Each number is 200 + 20 x the weight over its row's rms, rounded and kept within 0 to 999. Layers, rows and columns count from 0. The size before them is the row's rms in percent of the matrix's.

# down: layer 2 MLP down (transposed), 960x192, rms 0.0736, rows 921-956, columns 96-191
# up: layer 2 MLP up, 960x192, rms 0.133, rows 922-957, columns 96-191
down921,083,195,176,204,203,205,216,169,210,212,182,213,197,224,223,194,187,234,203,188,159,197,223,179,189,195,192,192,213,221,206,200,207,198,238,174,179,210,182,198,164,196,256,192,189,222,212,188,206,177,166,210,180,189,195,213,195,184,162,188,181,176,243,230,178,186,192,187,203,193,231,202,228,179,210,179,210,232,179,211,222,198,187,206,193,208,202,228,195,186,176,231,211,226,217,213,214
up922,084,229,193,205,197,200,209,225,193,225,243,215,194,210,169,184,225,226,194,193,193,173,194,219,155,184,165,195,221,193,207,196,191,218,201,229,177,224,221,223,230,207,181,197,224,202,217,191,220,179,190,171,212,188,205,192,217,159,201,188,214,196,218,171,191,213,214,241,212,212,189,206,195,168,169,213,185,203,174,198,232,205,207,189,215,175,202,235,207,163,225,184,183,205,221,192,197
down922,069,192,208,166,197,192,202,242,218,207,236,189,232,164,202,194,206,208,192,214,215,228,185,208,203,216,206,211,210,200,240,211,194,227,218,191,187,220,202,204,224,227,194,183,206,168,207,197,231,186,201,197,203,210,220,174,210,197,183,218,205,190,235,181,197,197,189,214,219,198,184,218,180,200,178,209,205,228,162,139,200,205,254,197,172,193,229,204,222,179,220,149,229,220,187,165,187
up923,103,239,182,200,207,182,211,237,203,221,229,226,199,184,160,185,208,231,192,191,188,187,222,216,159,176,159,212,214,194,212,195,204,219,204,238,187,216,225,214,231,216,182,180,233,198,212,223,206,160,180,175,190,195,219,184,222,170,212,169,201,191,209,170,183,223,216,222,214,228,199,202,203,153,170,221,200,191,185,191,212,205,205,177,222,185,214,222,215,171,206,175,182,200,224,162,191
down923,083,194,184,193,195,168,209,190,208,229,216,213,181,199,223,210,181,210,210,153,178,161,219,246,188,205,227,191,236,162,182,181,195,200,181,170,199,229,203,221,228,201,204,203,229,197,225,192,212,177,181,170,238,182,223,237,199,180,178,168,197,203,243,203,215,191,200,180,189,196,235,221,193,178,171,219,236,204,193,153,213,202,191,209,211,191,228,203,207,208,210,183,188,224,176,189,242
up924,090,227,206,204,203,199,231,222,198,220,224,187,202,205,165,182,209,223,191,177,201,190,212,219,159,187,157,204,225,207,218,196,211,227,204,244,210,226,232,202,224,191,172,180,230,207,234,197,216,181,177,184,204,178,200,179,207,151,220,169,218,173,199,161,204,231,201,225,203,206,196,199,201,174,198,219,196,205,179,206,202,228,214,188,208,175,211,213,209,176,214,172,210,211,214,183,219
down924,101,198,201,203,213,206,195,218,226,197,200,230,191,235,169,223,209,204,214,170,197,185,219,229,190,213,203,211,207,160,207,184,197,218,227,197,203,213,223,198,183,174,179,202,182,168,232,209,202,201,201,186,204,191,229,221,183,195,177,189,155,145,225,178,214,207,211,203,204,156,233,188,170,176,183,213,221,204,233,213,199,189,208,212,211,182,213,255,200,166,222,197,180,207,206,206,215
up925,107,216,206,196,176,192,214,216,195,226,226,206,237,170,192,190,205,235,220,218,199,177,191,204,167,202,167,210,204,206,185,183,229,232,218,214,178,211,219,204,215,213,167,186,233,186,205,201,214,179,197,178,178,167,211,166,211,193,197,181,224,200,213,174,181,190,210,193,186,218,177,190,214,181,165,219,167,215,192,197,239,185,231,195,193,190,212,211,213,189,229,217,176,224,222,165,224
down925,143,228,198,161,208,249,246,172,210,229,211,252,218,190,166,209,214,226,232,171,183,134,224,198,159,182,223,208,218,174,153,203,190,188,217,194,167,211,202,211,199,223,185,202,198,187,203,229,199,203,206,195,189,183,204,178,203,193,223,187,213,176,184,186,182,193,234,238,211,217,191,217,216,161,196,227,226,222,186,206,203,187,178,197,184,204,204,221,199,176,205,193,182,203,197,197,219
up926,129,182,178,203,190,221,201,198,205,230,218,198,192,195,165,208,247,212,217,177,177,214,221,199,190,176,204,231,197,180,199,197,167,214,196,246,172,270,251,204,232,193,183,196,199,218,222,163,236,210,160,202,197,165,197,198,204,198,238,189,197,203,218,209,177,218,194,202,211,226,227,196,187,195,196,204,163,190,194,197,189,208,192,203,227,209,216,208,203,204,189,195,169,188,204,194,227
down926,159,167,152,189,184,226,168,182,167,223,181,221,186,191,176,218,238,201,197,204,198,232,196,200,254,203,221,224,170,171,185,190,180,193,196,209,198,223,217,195,203,184,180,205,214,227,224,213,223,247,191,257,171,188,228,212,182,207,188,214,202,205,203,208,195,194,185,220,188,192,211,193,226,208,181,206,155,198,219,210,180,195,204,203,205,227,206,196,216,242,196,206,199,197,175,190,223
up927,097,230,179,191,203,201,221,224,186,227,214,192,190,195,172,185,209,226,188,169,187,169,208,217,154,176,177,199,228,184,209,185,214,235,219,208,191,218,214,213,221,206,189,199,244,212,216,181,208,193,195,184,205,180,209,185,190,156,224,165,199,181,208,166,184,207,211,229,200,191,169,204,224,165,170,195,209,207,192,187,224,210,196,201,220,181,210,218,194,171,224,163,199,213,221,177,219
down927,073,218,182,155,197,200,242,209,173,214,199,203,201,217,225,160,205,225,199,210,190,168,207,230,197,200,190,192,181,191,189,166,230,187,216,206,164,199,183,191,218,184,198,211,205,167,195,197,204,150,201,167,224,184,196,212,206,232,199,213,202,156,184,189,174,227,193,212,196,169,171,195,201,169,192,195,193,233,239,173,201,207,205,172,220,185,239,202,212,156,172,166,214,198,200,188,201
up928,092,205,184,197,210,192,215,220,203,239,227,210,217,206,159,192,235,208,182,193,211,172,190,225,162,182,160,217,223,194,201,186,216,230,215,231,192,228,218,218,225,226,189,202,212,202,216,214,185,179,178,181,201,194,220,175,212,167,212,171,217,180,213,173,207,217,216,201,210,202,194,183,209,164,185,205,200,205,196,205,199,200,208,184,218,185,208,233,204,192,224,181,161,225,204,168,223
down928,089,227,187,190,214,189,216,224,212,213,205,189,189,202,212,200,202,193,203,201,168,196,206,216,188,183,181,184,208,233,219,191,195,237,217,178,166,225,262,211,188,179,199,205,204,193,215,203,210,181,163,179,235,207,209,200,176,194,224,233,185,186,195,177,201,172,209,191,226,188,197,182,223,182,193,173,227,215,211,192,153,197,238,187,225,197,187,247,202,158,206,185,197,191,220,192,216
up929,106,233,180,195,206,195,224,224,203,223,228,197,213,196,169,194,232,220,182,183,219,188,216,217,155,167,191,208,220,205,186,197,205,222,214,225,171,222,206,218,214,228,192,190,230,194,216,181,209,167,184,197,194,183,193,196,228,161,225,180,217,192,192,164,190,247,233,210,220,192,187,190,197,160,172,203,202,190,172,185,194,204,207,181,212,177,206,214,212,189,207,182,199,201,220,193,210
down929,115,218,215,203,175,206,200,216,218,180,188,170,188,253,186,196,197,188,210,186,183,200,199,214,176,195,197,212,227,158,232,184,165,181,202,211,204,231,214,212,200,200,179,177,217,169,209,198,222,173,158,177,224,165,194,234,182,216,201,211,218,167,215,225,187,222,205,212,198,154,222,178,192,206,196,188,206,194,228,205,237,188,178,183,211,159,229,224,205,178,200,168,204,221,189,177,192
up930,103,214,195,189,201,186,221,224,172,230,216,211,196,191,181,173,219,221,185,174,195,189,199,230,144,183,173,213,221,199,212,185,195,225,216,229,187,224,216,211,225,207,185,182,236,218,214,202,183,197,183,203,202,165,215,216,212,154,216,179,204,176,223,190,181,209,195,242,208,198,189,203,192,171,189,205,199,193,185,194,228,218,214,210,219,190,212,223,202,190,205,178,194,214,234,172,197
down930,087,160,204,211,188,209,172,176,198,181,202,202,200,190,203,233,207,181,189,240,188,199,213,200,184,208,247,210,212,183,183,185,167,189,201,213,162,182,178,205,187,210,204,250,213,210,192,167,241,191,202,176,225,186,220,191,210,223,199,224,223,203,211,199,194,215,204,162,199,200,226,214,188,210,155,188,185,207,210,209,224,197,202,191,223,189,196,185,219,221,175,218,218,196,228,194,194
up931,103,204,209,176,200,198,216,221,167,201,224,174,242,207,190,198,220,235,177,200,195,176,194,208,186,201,194,213,179,179,200,196,193,209,227,215,185,218,196,262,199,237,164,188,232,204,175,194,194,188,203,201,195,193,208,193,239,188,202,203,203,185,181,168,169,221,220,206,249,196,168,184,201,182,164,216,191,229,179,189,223,171,216,210,191,164,196,211,242,187,230,200,190,193,213,193,195
down931,119,192,192,204,218,213,193,180,225,226,221,192,237,189,197,220,171,195,212,212,226,190,221,150,217,201,197,195,219,195,211,169,219,198,181,183,220,190,202,209,231,208,167,200,195,197,194,195,176,179,185,188,217,225,202,204,222,157,256,184,170,218,181,169,187,214,215,190,207,217,195,164,212,233,209,194,196,219,189,195,199,205,189,206,200,216,223,199,196,216,215,206,204,214,231,210,230
up932,100,231,183,205,190,190,217,211,194,223,216,210,204,201,175,179,214,231,180,179,203,175,214,219,175,193,179,190,229,188,203,184,206,243,217,228,199,222,214,217,224,190,172,189,228,202,225,208,189,194,186,196,200,182,224,194,213,157,219,172,220,184,205,184,189,219,216,228,196,215,190,194,210,162,166,211,174,206,160,186,211,204,229,176,213,189,214,230,201,168,217,171,195,198,224,178,188
down932,089,174,238,182,228,183,190,185,204,212,178,176,201,223,181,188,175,202,215,237,147,170,255,195,195,213,185,225,240,223,193,217,180,179,196,181,234,184,214,180,182,179,182,182,203,199,217,212,220,192,185,205,193,170,204,213,196,205,230,160,162,191,213,208,213,204,187,198,199,200,208,247,207,237,210,196,230,182,222,203,180,202,192,228,164,190,198,178,196,168,193,193,173,207,234,189,248
up933,098,217,201,188,179,204,206,232,191,216,222,228,203,199,168,188,229,224,184,176,200,189,184,213,163,174,177,213,220,209,183,180,210,216,192,215,183,235,214,218,231,210,200,210,226,214,227,208,198,199,181,164,210,192,214,192,196,162,217,179,214,173,231,166,193,208,199,233,212,196,171,178,204,161,172,226,196,215,190,199,197,214,198,175,225,184,214,220,216,175,225,182,197,215,219,177,199
down933,082,240,203,215,195,213,205,194,173,239,183,217,192,192,222,183,184,239,184,206,165,210,229,220,193,200,172,224,193,174,212,186,199,171,206,212,196,226,176,189,182,209,232,191,219,224,233,196,194,220,174,216,177,188,196,191,185,228,232,209,208,163,197,204,180,188,198,230,209,197,192,193,193,196,194,189,194,195,225,216,232,211,195,174,223,184,240,191,188,151,226,197,215,199,216,211,182
up934,096,239,194,189,181,185,218,206,209,222,236,213,222,217,182,197,206,227,194,187,200,186,193,207,183,187,167,185,189,163,201,202,241,231,207,220,201,213,253,224,212,217,180,176,229,183,224,195,210,173,199,160,236,178,202,179,206,189,235,188,226,187,183,155,204,213,225,210,217,209,199,160,209,149,159,222,176,219,182,172,204,196,187,193,217,198,200,237,197,202,216,184,187,180,200,211,201
down934,104,209,231,215,191,206,156,175,223,216,177,199,200,164,215,219,176,164,230,190,162,203,212,215,239,186,217,191,181,199,203,200,178,223,222,182,218,213,192,211,208,212,192,204,197,183,182,145,224,198,168,230,199,202,182,210,203,226,185,229,222,198,199,181,200,233,203,246,219,235,173,191,194,205,193,181,196,221,193,216,224,206,170,185,199,233,163,187,191,165,232,191,197,171,200,213,195
up935,100,229,175,193,197,203,207,238,188,231,213,195,211,198,184,168,227,222,188,192,206,177,218,224,170,180,163,200,218,187,207,190,214,237,208,230,198,223,233,217,220,223,183,174,225,214,215,209,209,170,176,194,215,171,209,191,209,165,211,181,223,186,205,172,190,209,215,227,221,227,178,195,198,153,171,211,198,202,194,197,207,203,225,182,227,174,215,219,203,178,213,162,191,201,196,173,214
down935,089,232,162,204,202,202,184,182,178,181,202,205,216,158,217,199,191,173,193,219,186,217,212,220,164,188,199,227,195,200,194,200,223,190,226,191,185,231,179,217,179,208,176,182,228,193,206,195,176,216,207,196,185,228,201,216,194,215,200,224,190,176,170,193,167,179,214,179,166,170,204,152,163,213,185,198,198,184,224,188,211,222,207,222,215,195,184,196,212,162,219,201,255,218,174,220,204
up936,088,213,166,183,194,197,200,220,207,229,231,186,188,210,184,196,193,211,188,196,185,166,198,213,164,181,194,197,206,199,184,192,210,218,219,232,165,203,227,222,222,219,178,191,209,198,227,191,219,185,212,187,200,185,231,180,238,153,197,183,209,180,220,178,205,227,219,231,217,210,172,197,191,182,174,209,212,215,182,173,209,201,223,199,221,167,210,230,209,171,224,181,176,213,213,207,221
down936,107,199,221,222,205,215,226,215,176,216,204,216,220,231,221,201,197,203,179,158,192,209,204,179,183,219,211,178,203,207,211,221,185,188,203,179,207,245,170,226,214,159,190,216,181,199,206,217,205,213,184,217,203,234,201,192,211,211,230,208,187,171,193,220,167,238,195,219,216,196,196,212,192,171,209,212,180,213,208,215,198,190,176,177,180,197,198,233,225,170,182,162,208,210,221,187,223
up937,106,225,213,203,188,181,207,235,193,226,226,214,200,177,168,176,230,209,185,186,217,169,204,212,162,185,169,205,213,195,204,188,203,242,206,218,178,210,223,214,214,230,198,189,241,192,228,203,210,191,164,164,204,185,210,195,205,174,190,186,192,168,248,177,195,213,210,230,205,210,186,181,186,180,188,206,202,205,194,182,206,209,216,194,222,183,210,229,218,176,212,195,204,211,210,175,199
down937,101,215,207,204,208,159,233,195,228,213,175,227,203,205,235,197,235,233,201,199,218,201,197,199,169,212,181,192,199,167,184,217,190,199,211,208,166,191,216,202,138,187,223,168,228,224,189,175,192,201,202,214,208,221,170,194,184,186,225,207,195,255,177,156,176,193,208,233,215,212,243,197,182,148,222,215,216,177,205,189,208,211,161,213,221,221,211,197,167,209,183,224,246,238,201,170,196
up938,095,244,182,207,191,211,229,216,185,212,224,199,204,188,174,187,226,228,197,175,191,168,210,224,165,192,168,209,212,193,214,196,206,241,201,234,191,217,221,221,222,214,177,188,236,212,211,192,207,181,177,168,193,181,210,197,200,170,223,169,214,180,206,179,197,206,208,210,215,212,193,182,210,170,174,205,197,190,184,202,204,213,221,187,223,168,208,237,197,168,213,177,206,194,233,155,232
down938,081,207,218,224,187,198,197,164,199,212,192,209,210,211,202,195,187,215,163,201,190,174,188,238,174,206,226,180,182,211,193,197,213,211,197,181,203,203,218,197,202,203,164,194,195,189,210,202,232,189,213,153,201,195,222,221,169,186,274,212,223,177,215,217,182,205,221,197,239,193,222,174,204,176,209,179,197,227,176,212,186,214,196,197,170,198,233,243,228,161,223,181,175,198,235,230,211
up939,099,195,204,192,184,203,225,219,192,225,248,197,199,199,187,178,215,220,195,160,197,190,186,205,150,185,182,190,226,188,210,191,214,243,208,208,172,222,227,209,210,238,180,184,240,191,209,196,214,175,197,178,212,158,199,182,215,177,204,176,206,184,225,173,187,208,220,216,206,183,189,201,222,156,167,222,191,198,180,196,218,205,235,201,211,181,223,228,201,187,215,182,199,194,221,192,202
down939,095,232,173,221,181,164,195,221,181,203,200,191,216,197,233,203,190,212,202,225,242,198,163,193,212,183,215,235,202,167,196,184,157,191,202,218,207,226,184,217,209,184,213,211,172,220,204,186,239,220,232,182,199,221,227,185,201,184,216,192,206,193,229,179,188,222,190,187,215,217,239,187,243,188,161,169,225,212,153,165,190,199,231,188,205,199,197,216,212,170,189,184,207,214,230,188,216
up940,100,244,187,196,189,198,206,215,190,216,232,200,202,187,165,197,226,223,198,194,189,180,210,196,158,198,155,219,199,171,174,194,216,229,209,238,196,220,213,219,222,227,181,206,235,211,211,232,208,179,197,193,204,172,204,194,215,154,208,170,217,181,209,172,195,222,210,211,198,221,184,194,209,158,175,214,191,212,197,207,197,201,212,197,210,178,213,215,212,173,218,169,208,198,204,191,194
down940,093,245,170,223,172,212,195,175,186,223,243,164,204,221,210,194,214,228,216,221,190,193,207,206,187,190,212,186,215,216,243,187,212,215,200,200,175,213,195,229,214,188,230,173,239,203,206,237,203,168,214,202,210,228,176,227,172,185,212,177,188,177,223,203,225,219,194,179,189,165,244,198,162,213,178,222,201,208,180,191,203,179,218,208,185,212,194,201,228,160,193,197,184,215,209,194,203
up941,103,206,230,135,216,221,203,231,217,252,231,187,186,193,203,177,202,193,227,178,183,220,187,202,160,222,211,211,190,198,193,186,170,219,205,183,198,230,178,200,229,203,184,182,194,140,207,202,185,205,245,200,188,182,176,168,217,164,220,187,189,194,194,169,222,182,203,190,203,214,170,214,226,173,218,232,179,177,221,164,178,235,194,192,195,181,191,212,185,208,215,195,181,204,203,189,173
down941,160,222,225,168,186,241,238,195,180,248,218,213,202,193,231,209,181,195,218,166,198,176,189,205,166,214,217,175,181,184,215,205,179,213,200,213,154,229,195,194,226,203,190,191,191,199,213,196,204,178,247,186,191,188,146,195,199,183,203,236,203,190,243,164,212,207,177,176,190,202,174,202,225,175,220,218,172,202,223,178,186,222,188,206,195,184,170,201,185,225,196,183,205,194,174,218,173
up942,096,243,176,211,184,196,235,234,191,248,238,192,209,202,170,196,207,226,203,173,189,194,216,207,166,202,159,197,212,186,217,185,224,228,216,234,199,222,215,214,213,202,186,194,255,210,210,204,205,170,185,186,198,175,207,189,212,162,219,169,213,185,232,177,194,210,212,204,199,214,200,189,207,147,178,225,214,199,192,186,202,198,208,187,222,183,214,236,216,168,227,170,204,201,231,163,213
down942,076,178,185,181,203,189,211,201,202,221,195,190,167,223,171,227,249,191,219,227,177,192,174,235,182,238,205,206,207,225,211,178,182,180,170,236,235,208,226,189,233,224,197,193,220,199,210,189,203,182,195,200,191,181,217,222,171,204,211,189,234,163,232,225,214,165,197,232,194,179,229,191,192,224,185,196,220,188,154,168,193,210,210,192,202,194,182,197,192,157,237,208,210,232,192,177,178
up943,096,233,190,187,188,205,224,207,194,228,217,226,200,188,165,177,206,206,170,192,215,173,205,217,177,155,166,191,226,189,206,183,192,227,212,237,183,226,231,204,227,201,186,206,237,228,215,184,232,189,179,178,195,180,217,207,209,175,219,171,211,178,213,175,180,209,211,223,196,196,200,207,215,167,175,202,192,200,190,198,198,216,203,189,205,194,209,233,199,175,217,173,194,214,216,189,211
down943,076,207,191,224,180,188,192,191,180,205,208,163,234,203,132,195,209,216,232,210,202,194,174,214,240,209,201,223,185,235,224,206,211,232,218,202,174,203,200,212,207,213,172,155,222,177,186,217,206,225,207,214,186,193,197,157,189,215,250,212,225,192,201,159,182,225,198,236,202,194,191,182,209,197,188,229,172,201,214,178,213,165,200,186,218,205,179,188,207,175,213,213,186,169,205,205,208
up944,098,240,210,197,203,179,221,223,181,222,228,211,198,196,171,188,220,208,171,188,180,190,215,215,163,175,159,210,199,188,220,192,196,232,207,233,212,238,209,203,237,219,172,176,231,194,229,194,201,195,187,187,203,202,201,190,202,167,238,178,205,173,214,158,182,210,200,235,205,196,178,198,196,165,189,222,201,199,183,203,215,187,205,184,202,184,196,236,203,175,209,182,194,193,211,188,195
down944,082,211,220,199,170,182,207,230,196,168,201,192,208,220,196,203,183,226,159,183,204,185,195,200,186,206,229,208,178,189,215,206,171,204,232,219,189,247,219,193,194,230,205,195,222,201,188,190,193,182,222,181,169,211,229,171,207,225,213,205,189,220,189,180,170,200,205,240,229,178,211,187,168,194,169,193,224,238,159,199,210,200,187,190,201,170,208,197,238,197,188,163,178,231,231,217,188
up945,154,225,208,180,197,183,190,205,235,198,235,207,213,182,188,161,209,237,226,173,175,156,212,206,175,204,181,201,203,180,193,196,226,227,222,219,182,195,215,194,217,208,176,169,258,197,211,216,180,172,188,186,200,198,209,177,210,190,217,202,204,145,206,139,179,181,234,219,199,200,232,197,192,199,181,222,204,209,191,170,222,209,223,178,189,196,207,211,214,187,230,188,196,222,220,169,212
down945,173,218,222,196,171,188,179,186,211,196,219,183,196,161,223,225,202,197,197,211,255,181,193,180,185,183,173,191,201,196,213,204,192,182,187,178,164,219,215,178,181,205,220,205,194,183,172,168,208,209,210,197,223,213,176,194,201,229,189,255,182,192,176,177,190,231,193,197,183,189,173,185,220,212,183,199,239,213,203,191,214,183,199,229,173,223,198,203,207,211,188,201,193,255,176,202,218
up946,087,249,178,190,208,185,211,234,189,227,217,210,207,190,166,174,210,226,170,172,195,166,210,216,172,180,169,195,211,196,201,187,197,230,208,227,176,211,220,214,244,197,172,193,246,191,216,198,217,193,196,179,202,176,216,188,224,140,220,174,214,180,215,177,189,220,219,231,205,206,191,194,198,169,174,208,193,201,184,178,224,206,207,196,229,191,219,232,216,182,208,170,180,213,211,176,192
down946,059,189,173,208,213,188,207,205,169,233,194,174,179,186,189,200,219,236,218,212,194,206,207,187,204,213,223,180,198,212,210,229,178,210,168,218,173,213,208,216,212,203,234,201,224,200,208,173,213,200,200,230,213,180,236,200,191,213,237,201,235,167,192,206,208,201,199,210,220,253,176,194,189,189,172,206,210,210,203,218,193,195,234,216,201,169,193,203,214,145,225,174,176,184,182,175,198
up947,119,210,186,210,201,154,214,215,164,215,255,177,237,223,188,194,172,215,207,226,168,185,178,205,175,177,134,216,248,209,191,196,242,223,194,210,192,170,243,193,183,207,163,174,220,210,176,209,207,159,210,220,177,186,200,172,206,189,211,176,209,206,209,181,175,187,219,203,197,234,165,195,203,208,212,220,172,221,216,197,244,212,200,182,238,195,199,233,203,170,206,184,215,205,205,195,199
down947,145,181,178,201,204,216,214,223,238,184,183,224,197,217,156,205,199,220,173,210,184,190,183,184,208,185,197,225,203,208,200,195,241,214,193,136,194,181,199,190,154,215,198,168,209,189,188,203,247,173,203,238,239,183,212,234,193,211,168,210,195,205,226,217,195,180,193,190,193,222,167,220,218,181,161,209,191,191,172,192,218,212,218,228,228,216,211,199,189,203,149,215,169,196,240,139,203
up948,071,210,166,186,231,218,190,253,200,215,207,175,229,201,178,218,212,210,200,205,159,192,207,240,185,183,186,195,205,217,184,154,197,207,265,218,218,207,231,227,221,239,182,217,210,194,246,186,208,190,198,187,207,193,219,189,187,179,191,187,184,201,188,159,156,191,214,204,169,188,193,221,215,194,193,212,175,213,208,194,208,215,230,157,197,194,231,202,207,169,222,196,203,181,208,197,202
down948,086,196,195,229,189,195,196,159,218,239,218,185,225,188,211,207,151,175,222,208,221,157,186,188,221,222,216,175,225,211,209,178,188,206,193,177,193,210,171,197,248,217,192,223,225,196,184,224,208,206,212,214,157,225,202,212,223,210,221,203,182,176,198,204,234,204,201,187,204,214,224,205,171,173,203,183,195,231,166,201,228,186,180,197,190,193,192,194,210,239,203,211,221,213,196,191,232
up949,091,235,194,214,198,188,217,228,174,223,231,202,191,195,160,170,217,226,186,180,195,205,207,221,160,181,177,205,229,196,205,191,218,230,204,224,195,227,221,214,223,196,191,184,236,205,208,199,225,179,184,179,213,178,215,213,217,161,204,169,204,193,219,172,197,219,215,238,207,207,178,182,196,184,167,211,213,198,185,203,191,220,207,203,217,165,211,220,230,175,206,181,189,226,217,181,183
down949,079,235,183,193,173,202,209,226,213,204,191,177,206,186,220,178,183,213,182,175,194,183,206,241,210,183,209,186,181,189,171,171,201,168,230,213,221,228,188,215,185,203,163,176,228,173,203,193,211,186,190,195,222,181,195,228,208,184,192,187,162,198,204,148,187,207,224,182,194,178,194,253,164,168,196,215,194,225,234,195,206,176,227,207,213,255,203,253,202,192,216,187,185,208,226,177,194
up950,074,204,185,175,211,218,199,231,191,195,201,182,247,175,187,224,224,211,173,223,177,194,214,249,189,193,190,196,206,204,182,149,192,207,265,224,206,200,216,250,211,245,177,214,217,177,210,173,205,209,220,204,196,199,228,189,202,181,186,187,201,199,195,164,163,199,209,201,204,182,190,195,184,180,179,197,181,217,198,199,224,174,235,185,208,187,214,192,230,178,210,186,186,196,200,198,196
down950,084,208,207,222,197,186,222,153,199,210,206,204,191,185,201,190,187,172,223,192,202,180,191,179,216,208,193,163,207,200,221,197,180,192,180,195,177,206,190,187,202,197,221,207,187,222,199,226,191,207,183,202,183,223,177,228,241,208,214,200,216,196,167,196,251,208,214,209,219,239,217,226,212,191,217,204,238,212,168,197,208,212,190,200,194,205,178,211,197,237,184,193,223,192,213,201,232
up951,120,207,194,183,211,190,209,220,168,219,230,179,214,201,160,176,239,204,179,206,190,171,201,211,167,172,176,218,225,159,210,171,208,225,211,243,183,230,202,185,220,212,205,159,238,203,203,197,209,222,200,178,208,194,187,204,206,184,203,167,206,188,226,184,180,206,219,249,200,216,226,203,228,195,180,207,183,203,183,188,209,207,219,208,231,194,228,219,193,178,218,163,202,206,201,173,226
down951,137,179,215,210,194,200,185,173,195,206,187,165,191,205,175,178,205,197,225,197,186,207,231,199,177,196,188,211,182,167,171,228,189,212,229,199,163,156,201,172,226,208,202,188,175,186,224,197,230,225,184,196,209,186,186,210,172,187,246,183,203,176,206,170,192,195,232,260,199,198,203,194,203,167,175,209,203,209,218,188,205,198,207,201,210,187,199,227,197,186,173,158,199,174,199,213,188
up952,092,231,192,168,171,188,220,206,215,223,223,191,227,171,176,196,204,227,188,207,196,181,211,216,176,197,176,210,209,169,169,211,214,234,202,255,205,203,241,218,219,211,174,176,232,208,203,210,200,185,191,192,170,153,221,165,216,178,216,186,217,208,217,159,188,207,233,216,201,207,173,229,198,182,190,179,174,191,177,162,217,203,213,186,215,191,214,239,206,184,211,177,171,206,215,188,226
down952,117,204,186,177,230,187,200,236,201,239,202,200,185,243,177,190,192,228,231,158,161,161,231,199,156,208,197,181,186,219,185,213,200,221,206,215,209,212,219,196,198,209,199,172,214,212,199,232,206,175,194,165,190,196,211,192,196,204,195,221,256,176,240,192,188,202,220,206,182,213,189,200,195,175,178,180,223,195,170,201,211,208,215,195,238,170,201,234,206,213,197,169,185,196,227,200,197
up953,094,227,201,211,201,207,211,206,192,217,231,200,213,208,174,179,202,223,200,164,188,174,186,210,161,189,167,199,226,176,203,190,199,240,208,231,188,232,223,217,240,205,184,199,238,210,221,211,214,183,183,179,195,180,205,188,201,158,227,169,223,185,231,162,198,209,219,222,212,221,204,195,214,177,173,200,196,192,185,201,208,214,226,190,219,181,201,223,193,185,203,178,181,209,228,165,203
down953,091,183,242,196,188,208,201,216,187,208,215,191,235,242,204,205,192,208,188,194,194,221,203,238,192,195,180,231,236,193,191,178,177,169,217,173,181,236,254,227,194,204,175,177,215,203,223,197,186,164,176,184,218,199,203,215,170,202,193,226,200,208,209,222,137,176,198,212,180,187,205,181,177,191,192,185,197,199,175,190,188,206,209,199,196,218,226,220,199,194,182,231,202,230,222,184,221
up954,085,237,198,185,207,198,222,217,188,230,219,207,190,203,177,190,206,218,203,182,193,183,201,223,161,181,165,213,228,199,220,188,217,238,215,210,184,211,209,215,238,195,186,190,224,207,226,208,202,168,190,179,199,168,228,185,218,161,211,166,205,186,234,179,190,219,201,205,225,195,193,194,196,167,164,229,200,222,180,170,208,200,233,173,234,177,197,221,191,181,226,176,201,222,216,168,215
down954,078,182,190,184,195,184,235,241,186,211,219,196,216,224,196,209,265,231,193,194,195,198,206,202,175,214,198,200,218,190,204,177,172,208,227,219,170,209,167,194,248,213,233,226,223,193,212,202,182,190,208,211,215,222,201,184,173,204,197,154,214,199,173,217,176,198,215,218,196,192,201,155,205,188,196,179,201,162,193,192,218,166,200,212,173,175,209,183,196,177,182,189,195,200,196,154,168
up955,105,219,209,196,184,175,219,215,185,196,248,172,207,177,190,191,211,231,231,212,236,188,194,209,190,210,197,216,196,196,225,200,206,245,222,212,178,220,196,263,250,229,176,176,194,198,191,200,205,182,190,189,191,145,238,168,213,183,202,193,216,212,183,213,194,200,222,193,230,208,185,188,206,204,140,223,205,213,185,179,181,182,222,206,213,175,195,217,222,175,170,194,197,194,210,199,183
down955,114,182,233,213,213,188,195,208,222,198,204,184,224,177,194,186,188,176,185,205,249,207,175,213,197,212,226,182,168,209,208,208,235,218,197,202,208,195,209,199,191,177,178,208,193,216,213,190,192,169,206,204,170,197,199,193,208,157,240,201,220,184,203,220,184,203,208,152,194,167,179,180,194,288,200,165,202,198,195,205,208,224,171,191,208,168,184,181,209,223,210,190,246,213,206,219,195
up956,128,194,225,225,181,197,208,208,221,186,194,199,196,210,175,168,215,239,185,183,219,139,238,210,190,199,211,176,176,195,210,207,216,233,215,222,176,205,207,208,189,210,179,198,206,196,217,216,231,186,235,177,217,225,222,199,204,179,179,235,241,218,199,172,195,210,203,192,195,182,175,173,231,187,170,198,183,222,208,188,233,198,188,190,220,194,219,194,186,218,180,201,199,154,208,210,191
down956,182,223,191,226,160,213,221,210,200,218,211,187,185,212,182,207,211,228,186,204,188,193,211,194,205,201,214,183,219,224,183,208,273,177,209,218,205,179,187,189,176,189,223,151,233,202,201,210,160,203,199,223,194,232,211,188,210,208,240,211,193,192,197,208,205,199,193,246,193,167,177,220,233,198,188,211,181,209,224,173,208,174,187,200,180,228,210,190,209,164,230,191,153,239,244,216,168
up957,108,197,223,167,198,210,201,193,207,186,225,207,217,173,199,189,196,221,194,196,188,179,191,204,189,174,193,221,198,193,206,196,203,217,203,235,196,219,203,240,233,220,170,200,217,166,185,173,208,186,205,185,200,200,225,193,227,195,189,184,212,169,206,197,188,223,233,188,199,182,197,189,187,200,161,203,192,228,187,188,242,185,233,205,210,137,192,206,239,190,212,181,204,240,197,182,185